config.yaml
num_hidden_layers: 10
hidden_size: 320
num_attention_heads: 10
num_key_value_heads: 5
head_dim: 32
intermediate_size: 1280
vocab_size: 13360
hidden_act: "tanh_gelu"
norm: "rmsnorm"
norm_place: "pre"
norm_eps: 1e-06
positions: "rope"
rope_theta: 10000.0
rope_fraction: 1.0
qk_norm: false
attn_scale: 0.177
bias: "none"
tie_word_embeddings: false
parallel_block: false
extras: ["capped logits"]
init: "normal"
init_std_qkv: 0.0327
init_std_o: 0.0
init_std_up: 0.0327
init_std_down: 0.0
optimizer: "soap_variant"
learning_rate: 0.00518
beta1: 0.95
beta2: 0.99
weight_decay: 0.085
lr_head: 0.0092
max_grad_norm: 2.0
warmup_steps: 200
schedule: "wsd"
decay_fraction: 0.795
decay_shape: "linear"
final_lr_fraction: 0.1
batch_tokens: 262144
max_seq_len: 256
doc_mask: false
train_tokens: 1131000000
max_steps: 4315
dataset: "wikipedia_en"
Each number is 500 + 40 x the weight over its row's rms, rounded and kept within 0 to 999. Layers, rows and columns count from 0. Numbers have three digits each. The size before them is the row's rms in percent of the matrix's.

# layer 2 attention value, 160x320, rms 0.109, rows 76-115, columns 256-319
088:422513470489577451481533499509551522510488630486487534414482617477532474529502546500543537471478501509521519485415465482522485529540475599499491476511490522476480479532582478508468509493420508
090:559544515498494468427508576451452455479471563530562480516514477489505492598482476505540486459552500479466474469465485465518493528490447555481534478501504511499430582488506509446490469539481563
094:517493465478494427446525492497481487525478543510512492467479502526468464539572437495504495537554514411450505484475519429553559412545527519556451559476541583554510546541527473571486473558550426
093:485483587510541524508525489484477557488483571520482494600537492423411484529502509485483492496516525482491417484496452472462556410497501511532484506476519529481529518476517555546440449527511554
092:511489508483578512520588449498406540483528595549458462474498517496459514503541490508534437533538559518520568468546497524536507469520484578452572530512503412528453521530506452464503482506516526
087:492526432590498527469513474564535526485554503501501560468591509514504493489479465472531506539532490523504486507523530467487543533526483470507514535433414453533548463462504556507493471520519489
094:534482508503451495438530499446513511545456483578462431502412439429557446499541477450522477526531455449507514520411446513489480473537450495472502549444484495444450441458479509508484529468534556
094:453443471600534518490432480518481557500527528518438483530517487448493450490523558466441510488617526523486494471480471500471476498533516459537516553428526441459524494492452466389489522505467523
086:465475486492437566485435424426466480552464505519564494456519507390543458563471491457516465479521494525470511554506534494498456511464522521523425457494457445492561440497569473499529497467420464
094:459461512487547513520499492520388524485527455438556477550466495536515481429463480453445476463466444586471415499474486556455523489459440458580507554492533515502496442485468462534501528439501527
092:562426538491478524522494506461466481512517494525473479540484423566512574454513472413547556425425558522444426469500536536437477530481516500491454477497486482505456503462524498549502526543497440
097:561656516508527510440499478475527479518500489552554470571428450495539414467479456509568411544597526485542430552516391497471498474504546514474551516502470479429439515496443588454504489515499528
092:537537509510449625539574477555433521509478629524515458536467491499421511510505438494538508537573495510508532499452534493541496543495495468519474454451447581478501563448536457402532535514461493
088:509475517511515517490511454492441494477458498594517463482492435459526458491505482510494462447457466549455496517507454499596485501435474429502553487416446512500455592491501441486543587466480483
099:490498546485457441519526448490504502504498502482527479540554478421532531472493463500506514413492451509478558526495523456561476470554525495495536486480560466483535567477550462481456456524447470
097:451529528461530479453537521478539426581547470531447469462494439419507540559535510508481498497567524482512530498481525453508501401500473490538514499509466578460493469585518520506494557504537482
097:487492556545571490444423488547473556510459502518467475493430560582512511510489477492498497446584588524492486525530498487389542481537510534543483463573470515484510490540410415481583504513441510
090:495489478587468524451435535573454563457519495507520533539533471515520480563505426519478496524541481583506576532429475561498499542492507500480485563528553517492488440510503518466471585492535505
097:585523561495374560503570518409467466574609534483516490544513518517481563415496519521480485496465503462520475543430498566499565499528481464507539448538457526460551452510552566533405509508539509
092:564575533466457451555444476462541486514442508540551431520459557494487511443525446526494490462517551470521577499509540497466519553517475471486499521487547501523559520490514445521549551598517497
091:528476472479519548450560407464473503473517506487473566490415476506544450482554511487526426497560451458453515437481485507417525578493530519503484492469483501440492513470557477521504577461469531
099:519441491450441504510453511489486471518529489559421465531466529490507495491521500474542555518558515536543531461506489520467492422471437559507481440470477510519507499448496530540507560451459516
102:488494491531470453465502537584428590468509533603527419486534470368570607450473530481511568562560580543536478464466487533499559504513491588472528481484526488533495437531482507581502422495513455
091:488560423457498492466508540534504510488468423398489552454482433616491441522522557527484528474401534447497490506551497548446508450458546493532480529541484544490541457525513543438586592458444467
098:491520472437453539487487483494529470475483583447569448498525425544491534535484491439492504510509512465459525468573455538486420457506567521390433540452476452522492508533474500519529480522522564
097:471475442575480582512566485428505523562501495469521500540499432468516470509458477536538472520510526459463460485505479502564512512505533485471498488520471493495441488541430516515480486578537506
090:477552536510488585584501440466501537530488489533466472512538467494521507492517502430536512494555492464570518486545493451524554409525465456485492526498464496596493531567394530544479510476472391
094:492503515514511484461555538493462467447486516467466446475548440431557577509508500516507501530548488443492516544448505496544534512499517600496460493523465550537540537495585457404495478601485555
108:446525538439578515510469489483493427458513499467467489563528570544555444503502420526410443552433462497493546493509505548564562467492508546468456480474412473504483565463546509468499494471514517
100:520442453506511531486519573445512540507489518532495553566450467577505544567485514467476468486556543501461538514482490515520448499473508506476562415477504468516500495462527453439517489543466534
094:504520530470494540558442520631497409452527479490505504527475545495462557469523504456438532503430564415514541509513483638522574471432541562423482565453429515482479482504496532551506549495515523
090:479486516483551496498441518491516467509559496514454512542503514517477497455551503509557486497529533413520571559529553545433528450527540509461477573475426440430496452523488483377432512497583547
095:519500445512543466532433517436502483509530571503538477544490531530527510462534484499521523462501521553489535405552511565554519527586524470480537540380482550564529595474503532545463476497549548
099:480453526511603505441510485489463421587527556520522456453459461484502533501495497491533493519517520553486537464484460528479490493499453483563516499480528478480489523531504495531443418442552501
107:513455462495493498459514548499500557486461471523527471455533480503457555446449537563532499492499568505463438473413550529512600522435500443575474509545539522477495563489474485545460464443548487
088:544524488493429516581498593546541511556489391519578515521525520473610488493533457522492554504474566508478534507498515547550522544481480503518465457523494527502489467556497520501552550538489445
097:486552569479500530528483557521488561554474463521567476442534488472455513488529454539497464494482510566541553546450482459409521460450457552572475467554451534510542498487516487448559535440496439
101:490525474542447458489526549557543555443548521507498515468433482487448450569501541575467534473554575570506476515451503547517511457460586454567516523474535593478486515465522524473478505464518466
094:466528507545487497534465530457492511460549536517460495508475492443490533477518538513473510429482559435473539516516485468512424549531419444528453466514558465476478463497538550545507554497488504
099:523485538503532467496573536396491563502468513510452538497511535590431453509512583538544482461563522521505495567493515463449526492538490524497504477523528498421486460506540499478465491460483538
# layer 2 attention output (transposed), 320x320, rms 0.119, rows 140-159,172-210,224-242, columns 256-319
117:420524449497486456542512497495571510487500443507458566463540495482533482476546427532538500472556580465567509492523508533497548497602491537493467426578488498523434496588486519508494455521487491
109:607468462442536487506461568538541478513533483484524461503510446499504528446462500415496495438509528476464494469507488519509545510482535500496541510452513518481448545400502547484514503518517481
105:496508407499483491482507443503494494495502493521456530536504503525534409514572489497498442526523459530542573507530545471499578491459524534516491539514502491559553523475484458440493510544475531
107:529502534515510512486536522437563529482466463515466493507472579588522515547542520496561540463508508528505507538485569460481545526541454449530449503509500522519472503477496477527496512568536553
109:500492549475445543522531512466560479503480478504564505463501541480498453522523503534484481564468458431458486481501425517468560484458422563477526500460494503520541520526457586405513531456574527
112:558474502520495532493510482467503452519504533525564512494557495461476478496448468597471486502504528491437511468520538479370399522473476474529538515501545501475527519484417463516516467386476536
111:524468500531572510537533529473485498443462520558492539517513523599488551564509531506486508461440584520537504481521500614517506477434556504515471454547509513508516546591542577431459495505472537
112:523468398491467523546580542547540502463542477564501480474487505474486541513490541528540494521491484516491492515551504563504480561472540528532508453503516541521600465448442502525503539562509496
100:508614520489496523503548530506532540587417526514496542449478494523488528414549500475562545525472466514575444540436507490529478519457515493535461413468497499453510477554450470466456588551486469
103:428505560535489459472472520499516523459547468617502536493503460463524513428482508505523438497572529502481499524521467485437498482550455473527594486437498573490498515455531504513480477369497486
103:569411496480529533485436502515504477478458552512456466503470470550453565518504504522483443540502537471484502465452469442537545491511441447511534502514475437533570469490552463467536461453489486
108:579494528462577508437520523547541523502476506492484498496552485500466482446459519511522558515447479578432443488514472541515507489493529614538429502481482464505417528508479477546505524476504492
104:472512468413452429493577495517508516535513465509505465459465523534418487464486476561488461442506482467538486486554482499509549483561492538463505450519514527484557499540520549489467536464501509
115:441488476515472463523506524540491554482532467546539504382487488511402471504511517485452508552506500465509520471591527510463499495476507484415560453522483521552544429497509546476498494484539506
116:440531465542465468459508452477516489433516575569468517510472558456538540515536456467522507579561500498522505485481480484481522532518529473461568459515401551566483498494530506472443484532510488
100:514559587460473476523476527579541497482475496544492584513534538485439456520493513442460526491494529505503479498556531567506418490469509470496479556493457528527517426548473507495558562523581491
109:446497568557488500506472481494556477517525520491522503535527502515522502598502547498546502468498471478459464473499553502467497443528511559513523474462492429501500541531505491490474585528466448
107:467505555494505456516465509470497520483445521526581516596530474521475538530511523480504506435502480464532486516498463556577448479455504538537529536460534487466565474501492486513487480512469487
105:414523538441504492540552506459581495566479525484548462529555499528560526451501529471521510484529487531503552445481433438544505464571488528499484493457528521496481456488498555551520547517553474
116:495557458499549487485500486481517494470573530549419476485530530487443522519489503512460453463479466516524458506435496571495500486500489465517443468487514529464546533510487517525448522508430486
112:556467516513513518439486474496450477512491504450507370508486472518442508464466554544460499577503430475500523441551484454465440468430555454516545472439553464431534508425538548434522565462515504
110:401502559491443481490532464450511474545520450499472573458466508481466535481502552534454479501520476465543491567504419483503497404515484468531501526515492465523514482554508408521464457458482460
113:500461599471561508560389589534503577520505509458530491478466480501493528494399544485469504462516513456515494450500503515480446510537503450459490483494473487484436520449527576571477420508522516
109:444478434554536565522462420554501459503541509480512610488484537469517562414520439463470505563513445503530505494486502503563484556521558491490483463534503612525507503524550492409486533471471471
109:473539459512552500482424466499507511471492519577484435567477470540485533490419545513552499468517558535508506553463565500494503493499585515517506488555488562485463537466589520543516464594439432
108:428514472498531440548464545507486491468491473456425531464396492558457518457528520392539490520454497484550497530452405532571511529511494482515487448522479489486528500497565429501536543514561471
109:499502512486515494515470502524545453525511468435515512408544503448484479455521502465521568600547485514485466512486546425604485531534491510475494535419481467526512435411554451527547487524499512
105:500569527495507505516502523463504425509383500423494495523476476510510512527501519548499486516504501480481490569532554509473541410519550516558503507545465526442429504569501423464536467496490454
111:514487538479541481535519436512544497468497419440499476559481455516528441542562519456483545543513468486485547477585474501512501467449541542475507543452472517524483532449553432551512455460555543
111:568432497494509521555588460530509496561418527469488507428575474517499487543517530516538574560457411518529525489490540477594490537481524515445417529484502504504529538540442544517416457607557519
121:462555562446568472413516464452481555507527467514512517506597543429485440525489509460510572494529456521549494503508494523479438506481516543495515443528515539516479504499456522494469548459474464
107:420466508549462430512492520480469508540507499541589539514499476470582544498476547486449509499477515488559525490509503508449515479479523495481487528542491526488508488548493508450452429552484434
111:502472533545564513488430566463479517494489503555440503500577476462542513527456541460474540508455517520490521529418493504406453502461426481504511546445482490509470541514518427492492447545547489
114:570535517430504521487515509479541475542390525407459496557514528482545526472510543454526527495439513502482461491443467480497504517458506505537435554535508507414527523533489487482456481531472489
113:523439500470559570586489543506471506499452537421576475500463513570512485464477480480481514529503506526521441531506456481514517465433447521552467527506535483458498505551458432552519497488574450
119:513484485489534513517445485448452546469484494467486460541455534480514474478522492508411511488466489568510438509491535516451537542465558517503473438497502500549480632511548475439444401465431589
112:536473436460444489502483469485454518465505423446479470536509437508549493443531460504414446514460497446536486493447457446485452491532530508455505522518440538529497486484562513494492483524474576
116:509503482525502571509547404502507495515532482461455523392451501474476519490484537511579512551530533474505486454530504480464499525496496441469483469520500517470422502479522458545477452490499428
111:568469483496495486449463491529536470429395456473452574439489482471451425518537493515498471536472481470501467448555509528481440526416449527506487548565490493457486507513487385442490449458488497
104:467460507492434465514499539515529480510499474477488520521473453535543511509431514466521536530514496461514464416504512543580477476555491543580575511475503440529528472464448498516594452502597500
090:497514513523502465468479526467529450556521490567536508475476457432492490569509508492509497578438402522497464564510495407505450476544574576555543575573506510577531502446470452541573538514471482
097:395508496502533562468510501482436480516587513451467482553500481467521456507521495469524443498536485482556572504502576512487573531524543443496483508511482470522508541489482510567449443518486475
088:471501431493496515502531511480533459541495541436430536544494523449507485499478482465511585487534517470559485532524555529491487517568561506470461492540482545530514496411554418498515490520549523
099:470565490520505574497505540415526539478497501545420520527509526451514457484461512446615507425549524510455562471469566532461540513506490466475553505500499462491465532483470478500457482565535597
088:519463586479503513516501507445528561523522525514542548480517484486561556430466475459559478496516566543493462468475507515487564554518451505525493491616500501504470444513466469532408465558464549
097:533528509524499472511511510509439476467432498545513547485547433554512539538497543591515484502525455504475504571558504488442476461507470518544468449471535503493523524484509452532562489450462547
098:556527461507504519439546514468458482512495544531522604529485523429488456532482518562471524577552467514516476445487492543456484463501597524547486540484555507536465522466585469475498522481466606
101:525426521528469473497504527503445420534522484518444500440610595551500539478513507407519496507454500486564470467487513568491514547455487570458537589539475425525557408546419544537544483498479488
092:537460503444520459537432472486535480524483494490516469474484393419508572448429577535501490471594560520489503481521492507552540498511517458509547439567543479502516518503554454556460474426464453
092:483484470510515530479498463524498546523508512479523463523428571434499511432476510478448528518500506449564490514512541543533526562529604446544507472484482515541583476516545500519486500496527521
091:544531530537558559406554523419541448415443495505465495503543489478550513549528429530491496539527543514452503497447516463487452513499531476527508498523473497507497519489467520417411476512509489
094:453514521478453528415584438508471550466488510467535463457509494430481543507486519471541526571481551464487453555545463438494446443496514470495443474513474495500511503518533492463502492472486551
099:460533536514495525497477511506488446460486470502490574477494406505499526534518490520544463581416487451536518557495509502500486478449503520524493499507485505381391458534489486444484538512441515
088:489426485562465499514540521509469537530550499576439471521543515543514418546457467500441482517478524516492476480550517471507539469541485511439548498472478436582500420495443397494509497517526565
086:474554527554492521497506493466591471495515515438492494551449516459469513447481523554497564499446500482521554571499481569493469489460484466486539490441474503515425521419566508542535543440458479
092:509529557489472549504482543453415537466471575463442565509483487552483528485444515469561457462496462548453459544460494488463495456519503520549521574445568572521482515473548540501482482509510534
094:457520486562492471532522518528475493461460565499425488496485563436550499432462555462523545497521469489560481502548524487516559511545509481486531537507562477569503498527518457564513474498587540
091:524505503501474465423532463473441552486423465461515441555562498523524499600468534439455460557501559487430506506494520470504476459554429444491567470538495447482427518457473464546459488536455473
087:540448510484512425454486483473525468479500477536555486500471454491522527575429482513478520517518539519532519490487532462434503521482551542495490548511451493474479546435473536427519432484455480
088:461520447512476541497514341504511433505442499457497480590461528570541488456428484503481496492577537433543565474505553550492498472510482481496466462498453505445467498472509510486505439511520521
087:561523491537490473485504481516571505542451478577454558464462456515452512510421524451486474381456496494379434528544442497558467414475448517535472529516497484471513482495512499462470540488524491
091:468534590473462523423506497441504560416594460544488516533513518465504511523540523486522485450430510509501515520453461475529510492483475511448524502520545401459519550519507483505511566469482494
083:535501514526470502490429450524468454478535487507503485455524466502459502493549474535387534561448539449524484495485486525517521485523552556504441466507478569548485441472542483486557501504472490
088:532553460546489481470518545532503421469515478464442494514516501484494458507502527530456507531475459451553528551483530503506481472495545493503429518481541448493482537432560465522486552444544521
087:471491493540515449566506485449534516553567499507445435493535529480545512477532449508432495549479524505519523460468480570609481482536500549450541497529443480490464493443468477475458522555486431
082:525593524496536539534464515492504562436556552455522435503554470543514521444510543528482434435518512525519502499533533540480521507492429429479520479432486511441525493519483601479519538518562474
082:438587515487523511516526432488536584489521519528519483569454483501538465521471453504457552528507493546498544543471529531521489491536588447467450474455497590452522558485427495475438529489521488
095:516574481503511540433552516450488558486547477517455548516496575558505479559526513481485482513456486530455533538476496469419468487459464515479422497413520456445447480500468570431504514578577529
086:519494534517445491522480481446486486446493536511451506543555479528423499582501489532535424508512558488462540490515503444452416474587483575506487501574461480500450471427470490479598470499468435
091:494498483488487472517453449578448532556519489499534511531486454564531539484472548481464403504436479545531552554558431443523519475552473490513406456502535476474526517554571441559553554451483588
086:532512495532530440506520546576480474493478487474527537500559468550563533544460525512491499444515421502515514475465527535466482576536468496509507529536557527477460470501494448456449501530437528
085:580483462526538524466558539449485540569476502477517524536446521484477442523468538464461423449582514535478463486509552420495533559524476522504481492523538547594578584476560524543476503505527535
090:521541539503510513473526493428497498442454499441564507505506451459493552449517537552561460499502533441451539463526478494448433540451480492555554557497526538421518557478547537445457526488490448
090:536488540523503538495450531480406513523485494636454444506532508469541543426539383493464497550519484561452484476461525491493607509529541560481515606532488520504515515483441462459536485524530527
085:554516422495539429469506491507550438453509428499459451511498525463535439561493572460482474499466508478520554518530482460485495578535395503509575449496455480473494513495450508464478513549509496
087:483498526526501508518453474465466525537489452487535494540479449588456571545563466504451465456461474539499454456490465529481498544500552485571531512485471433440508502511487557376491556523482512
088:540488540450476544519443508543517389510522582559466504490471545514525494463549514534510533490497456478533501494466474556528488457557517486501543546446527548473552491476517507455466468515579458
092:498505473503467522548458498424484537538448467524572461535521486501474500465512480435588493455497492524398489553552526562511520467486479441448498508469433505467481465561471490551559526470575481
# layer 2 attention query, 320x320, rms 0.146, rows 192-255, columns 256-319
064:484496464467506492498447481520522503467555456442468460447509531483534438431479462467459606460453474467500535481539514451489548512464496542468462554488435496469470533467513471478456503554448495
064:530496439492477537563527505506511514530444540500534542460497544576492389437471452458496536499452495510497490506552489525485529486486479445509496620561532462422511487491561431521506557559517528
063:504524446530506493481499521507478554492493506518492481536456432496454501524492507523518477507453539524511449495503450599510477550533478511505523483509568471529507531548436492537476529460512512
081:494527484505547510514496502520515466482592488544506561464531466578475478507487508496480431513514480478497418497492483469439518504512494407492508540514460513452470474487557481501549471486500439
097:469495505461411457452496526552530431449523466392473469505520501528478401511477533527484586476545556399525503475533506503477462541518454439505518515503464582496396479480508486472487476484447501
104:510511515467456519497497496438480474457543536535506508526538485442495483471496508551574504436481520489453571527490471509457528482457523489495433496451454484472467578525523529483487481418573518
102:470522569448532455497509472536466508515504503474499465509490493550566511529520466441506484482454481426517485474517498519516487537554518467464581498507511546566486555485539442472532512446487486
098:524527512499512580499518535517458502472479525544496493496517450581508562436511540537522470545551448551505514522472563496426528426565585508444508537509502464507494447496599534471526494457470475
090:450492493490490495489524526538437507457523515542486435492487456547430479470502411508512577523479522522502556530458513487499559529537516492480466494471458482483512516499557503461475572498496469
117:586511501395413527581445539479490509513501521536466530546618539428428477512513534481467511586523494510468422494511441505480462510430554517529481515554492532530493511501522496497608568543524521
110:487471518453540529562580493515487502520522515548478476512506523613482533473522532523511479497411505506534464448422506448540491556409503465464530490472511528498503486457519525532500527560484468
108:553521384419451509527439465507400420471591484451491458499521547488543464551437510478496449432490516459521438515527519515512490566479499466525519488481494518500500506547541449452549437529544487
109:507553442530480433537487451461552587503501505534459463550457445485544518520463461446537497502464399476541574500516485508577445515494462481408515499542489491410449513509490481491546428583470455
108:538467529508521467463553479482398534543508504576521446445526464458556495458473521444443553486560595510486449507545521542541484556571450572512527529545493548508554521468422504461433500559457488
108:553482483529536489436532522496478474520461505538514491447435578480409535494425470485440527566537529481458437457495453497500538530507552490491544445593472422485504510538491395528482531501440574
105:617494507455533474506476478542412479490507532472563505521526480531497558490497479454461499448492569495507532477459526564490583431507511512471491575506517500497532493505495553532487527425487589
095:509510533538603486507489452525534458519459494477449486519575477579484560547563576515458403560503492483548489498476491461490435512466528554536491489524591566504532455523481449521535520382518490
068:596528463509611417497473477539501460595510582559453483486555474504524513553531542471462448500519456500499496460485477450462491520498502576526512487496540517541548475502503462512516522337501528
072:474529546513498510460423462463504581458531490450584505498456498489445492485431492535539492503506453532492474523556557535549492528474484506448483486394526557502490529492488532464447476558503475
081:569524482554513493517469459547442436464535495452477459517564458500574481560531546497509502436493431438513491524468505486519509511487490530493455505540473549457469517484581488545529517453454525
086:446424491527508521550459494557511502542544408552491525499557461529532511480507540442456485485442523445442553520553512529430489490411553474472506417529454468501519471517509530546594507525444509
099:517548499437531418430526553526478524575509480498491445476464495519434508534499431481453457523532470542502489492506523525538489466522515470492507511539564481522473513501508491475480523501488529
099:473454503513467504478488477566476411485495471470470555503517476464575457590514527430495467544518507439483527493536470442531514487470478507482482529510471629475529520513427454596575552594506475
105:506541474511537455639501482523502501444442447473475450504413476522549498515614479488511492476476524414539507514521503490490555555422503561483531482486447392591537513496499456521548455466456556
102:483550521496524463474434496456513533418491466484498395477426521498501487535480481535480493483456537476505493556528524518533527446448459558495533502536520512558395528524466563529599537544489552
110:600440540522481445532545547512534458471504465476452509447471509564604461443457478497390491500491536510476484488484481466501515489526473516480496485410484551541508600540470471458556484501510504
106:493567545474527565489487510449486523561502473470490523478518528546514511554512507532530509542590459554546590473469474519465509591532491476453475550544555490509548480476540491523513527539495474
113:423430512545499495521438515503506396520550510557464489494474479502450408589446482542525490535518443466466494537459479415503580481484469505484558510472505619525448496478506449519527526495500489
103:416557509498483462502510457499502480490531491551469479500514553511517463521508496536561466501539459561495520482472444397560610472480451451418495489570497473501455527438496521475439577595515521
103:494483452480580472496449504473453534593537531501589495464546477482499487540453477511445531485424466466553420448490465443544494527537519476530531538566581464545530488515462489609473530457469380
109:518475462506501511517499505488585436538470454407512488497530528441454560448500506424494537436492524463466439482404457468516467482557373437420500475445380547437543509503515534522546459589478431
105:463474551493544536498484473492528471579413523497482560389480490490539489509506529533479488495454542526521512466501496439534488447428466506481467553428467521440535457510506532458511426506526554
122:446520498504449434523522397557593453553411440501517499453548528476476518503492531478486525489448421473498531488484442461505489489486531508486472510438501510499438437482378472518589440458542483
094:515509447502515521473506537454516467495558533471498538601485533505464530492520492475486463515580548543552513576564516538519563538487480517495527523509421463487428561511577510477436521517503469
117:478521527541453437540553538456525537513445432590512535512476490578435585504485524519499449480418518479474529490479462488490543529492518512536461531568548511453492481494435478503594517464506562
093:569512531469411546452433460467492382467550578516502412460495523397547484506477570468497518509561427487524538524518575472407489541564436489509470522476466471546519524533530519528453522543450495
100:527472539496498441465424540474517456453558461497481472515514544455453514497486512487522474476529423493570509547509509469444546539512498396484516577553456502593521521535480450500471460508459491
084:471444474481566531519501456470510532465504490500481495516510479488565533552460519438496518522465566531425461462529492560501470486489528502445483529494514426471507565475433436526508524552553495
090:512476552510477490516467501542471480551491446468511525402515570447449496394486492517517560513508513486471475509496509476578551459500549517450500586493502446555551471461546511450465486415517450
084:535550485464429497462444479442446508498503557522478569482523444480526558475523491492514492519508579479527499478522532485443430478500470476489535485572460504596522526547520539527485516464487452
079:469574524474502526500542573369444595433420553587443518475498467544438507487516486473472481548455534583460493502469476449515506541472500449504499449494582512511489568514501554495546443478525520
085:531472542549471518523514553446410550557455569497534497511470480517468500475482442538506455486485467448523471447530456526488451491437495521510499420529583535449481489514578468526504525495524444
085:598460519539470489452470502485427514436514513543541486490538434505478516480514538486523535610532543538452454506454491457527553464493530572424492540481506526447489493476534533515465461460514549
084:469491475527530476529555480521575530522493589473497420522518474469496491532483485489571487484534522527552484500536570448539561507438529432562528516485521514515468488547469525511515494471484546
084:533484534493508450496487550551403488556476482476460540547526448532479509496466511474517444491558520461495450506469487389474462505571463464465501544513534437452511404526569462500526447492505498
089:474540455566545487471496483471541580472480487523535572573578453500466487590587484492429495492558505511498560524484460492552480520548513479446465467472425543465532542523469551436517522618592489
084:492541526473468471505485479442481501504534525497473490510519478442417493533477508512514546472560430535541485495433522403574443491515495414446521455481446486476485407448505464434516506519548487
084:523556488596597512425442513538505584529516417458495550484513417496480554572553468462533423406496435545450547448513494442482545507524523575484476529473442454489548555471503581591463550452451494
130:553448552473548536463479534501425465448535556465529563472409436564481572491538510525510362513405563535495493549505532537499504509506543537527555497530553450519529554535556516502447569529460543
114:467513535608519532529538549534449512529465404532540405517471444552518541518482492513506488465445478500541433506518457501506514510494523558565509466507500534456492550580432565532520517561496519
102:451530553500491500533576494504443534566456551584479500465600467509482549528504544482571540497477516460445451461468397496581460537530444518463568473469529449541552495472493430506506491489545501
088:419474456501459539526455504402538515441539500409496437463500525502492490539566480527492491496583492491536504549559496522530560466519487504528571569468481513518513552544500540529492472507573475
085:538497483452540569425443561467530467485517436499496518489416522463496463472533480500456464485517529501513502549587490500503458506473428478505453503522444523507438465496566602537491540472436585
096:523432468512566531504532436381481534438521440447492513517467512453469408513481541503481455478527486508508555538568505530472530483556501509498497461494479550448503505553570497580513489446519542
090:476525479490541552476524514494532493550465529466485495492492535428473472502494494508506496481485518477486471495486510469419400550517410500511473488480512485581445557504500526427503473583468547
086:552527519475521564471494489514539474434532505510529524532530433512487608538509466509453494510520534533533508528551523459452512491530505457480471574560502530440497452520533502437475552584505480
088:461563505488474560452520456448536584575442433467425510529522466443450518489469529507496523433457430516508469468469507507518521456494464483470522506458501602429460587496492497606527533455521419
084:513572460457462471514450541490480459464572525444414576468566517506419477486471502490549481480534482567474514513420447481458545519555446475447580525499548483543545419496530468510510464565556535
090:499470480527571420451461513498494465476513520502485407528487462505499467537518461532487505553442451440550465503565519577515550420513487469486459438456487503509500511523427513515510502517494576
087:466565539566493527494494494486482524437425454527528480493453536444499498502490468454496492499533420532464477504527538507531475451515481587456524511497464544479594515520462505518523530508519406
089:530482491471472534498517564480461530481464523507477475460486536512439492503496454486482496501579440568520527473447503470471548469489509479542471417482512481440472498481579441521489425496554512
091:487531510515471519490491446461527491503432551468602495509449444478451449557459521523517453483566414493481460511518546428521451524505533525502491476429487546471530566496483529444590502522481458
090:469482448457445522466412393582505415499476466495516505460494514521528542459539478493451545477518549509460509451405511511492481524542553526453566556502437493429571445503441535408528495479486430
094:491491469478447499497451503543540439552518527455539494513471415471469509486519405519475448471434458500527513477554537433518558509462543605538479510477466495519469546523505510485485447482571558
# layer 2 attention key, 160x320, rms 0.144, rows 96-127, columns 256-319
082:421555486502449480430467443482493496504549501481523501512527450454481488477515515484523523465522476475508490489478448484455500519588489450464485487461516507496506494500510446467501494508489511
086:484457503454523457489441405536492471457560519511502470497592527504517496512512496477489474532484509466541491487522483492539504503498485494474482456576530493502495457514544430480432570591584491
082:458473498524527529514499438454460522418492485448517469555489556615457472594519509539521367499470573561516529544522524505479452410494529484465404476487596491473456478446509555446420454572519562
095:487541513499476490532565464513434456509465529494482423517578566514475516425557534474526492511553470532506524451614516495551535519493477596516521525575531452497508492468532500455450468414507454
101:476479447491538423472542438545455547469482456557556490467534517538526516500484563525471558437469480514479513504526544529468477548479543482438453432558504437481517490467507490448495436452486466
098:444499555532469434531512469511504481494495542498514495520443524453534476537501440546573497524579479483527482573458390526530430500524541516617499537486477534457491574537410505536454507518559524
097:499561442471477545484491602431430608509492485541526467554523457461525426470463447532564444548499583478530540567508473423486540467532458553537511527582550513478568552506519458575543414504513456
096:510505502438483420479536510468434606463498514494575451519582526477459471462556485475480529528484433503489480504498570484518469550527531518527538505459520474497539566546431438499512525552551491
089:513458487496511446508508443474490535488506484519446553520472604447459512555506486535571534498510472528457445434490451517557478537489477535481524468408511545458561459491462432490507487456517581
103:451533496498484456462511468440505506491592497535506504512523491427476496426509479528578491489538455404556430549495484514469483569465483399553490500469455410496537515422620492519418463433488535
100:556557524422544525479493518453503547460481510506539609467473523418527530474537503486533538463450501493433500474500436474518543541555481492549528475516517536502542481454533408440540476384504454
101:464579472515504551492493558494485410502460465525623550525487554470469521517490560551469515523482523402513609496522494495544497516533546513492548458588559497497519575502566507503500500505507523
099:508494498461619476456530495450484479486513579462654546453585561487480551477478524547491506489533495498471503493543487495453458449507518555472569462531478468525456531540516517522448467542459461
102:493471478484501552494475548471528527468475478465493535517498492569521542478489517493506505503448461497530513539551562554445564541557567488493550501525487471521539542512491526492394481475439545
101:495484502504498546510519505527499488548522484477485502558459461490485481559500499485494469431458499526536509549440555538465496547492465558440443510473497498530469515468504456503578541435534427
099:457488461444480540496467473482509522452522499533489498523464517513430504438463503506493514498563520486480475490552543530489515520467582498513531462547571434441502485563435481479577483541512600
074:410549555511473538553477510444532474459472464471529464488479569533457568432487471501507544451434485559513537496470461533515588478507545442517557548486550490470492568491451500473494491483507521
081:429448507428468517507488442469435515433527553458503441509479476579499498484555403505435476497413547542488528578468509465505470462563533529468480534496518465511458484514509441440416514534573514
088:559500512452504546487528453452478496437428496549540426464507545509525471542497468555468508579553533506416511500519477518535411522523545538528520518554515465414529460521498483560449488523552472
100:491492563545499476455499533541512441547523420467524533472526584491591547486428513471485514521501425539461471495538449543513498487502513548557540579559468527498531580599487463540497464464530512
095:470507523494462545512435470457423453525566528454492564465487454520542487524552483517533574400479524507507464492524519476485511523511476418548445507575510550435461528514517448482499591444499505
093:495527388525530487480460522486532446505492504571468511605562429382559497465490462482545476497508571517505491454552464449366499466419483539530499412520547529492536484484466484517537464521406461
104:438481464525468427543551479581527498526520474475524539530509468558542491507480480509375446458482483514462488526516523458564467528415567518443504471491464456631517484446548485401496487549525533
093:479477469524559512501534487463518530533507473482505550558517515443415495471454486504555416488527446525568546524541434492498532569506488554493492470512452537480552406480518488519533466503493513
094:484424478460536509500528547486458488478547534523514493422544524448542547459503479441513498503497435507529497496514582508483485570521439539528517467548443545467461485504584559471482468510508573
093:448531424442509545501512510491482461551526463480501559533535478431483530483509505489477492469456483559467468520499485498458486510515485462489493549507570478445434508500489500539492555552465448
098:524516461490541476521506465489516496539446502565542505506484514475534519474466484478448523490461507471470520467429486524452406468471455512490444451422500554567539526466518559534494499515510419
100:549567499427565483525527475556491435474457436560456464505520529494535456458470499496464512501489466469479550524443511480481392559527507554549505485448438441431494434549569493615515548452524449
099:548502505484526445594486462559490431548513502487546549527482432560481447435478478528473526517517503509517485557464580431499368456512540511459500497463449517517442494569487562504465538521445545
099:491500533512508528481544540539479520507447451551545508512499517518483513477536507509500536455517527484463418523501504419560474556548517505481484546532469506553559485494521488533483549467561490
097:388484495460549488546495479504473470458526585525480524514492504420559599444543479532472506561567467405512463464484533516505559556524382543420533512459527471450467490522467517521542486517503486
100:553487530444435495506610460603512488517494487508515502519545460424506455567497502476536496498564459468491503520451507574504386549490519553416444504595449569490507511483503477477508506555454475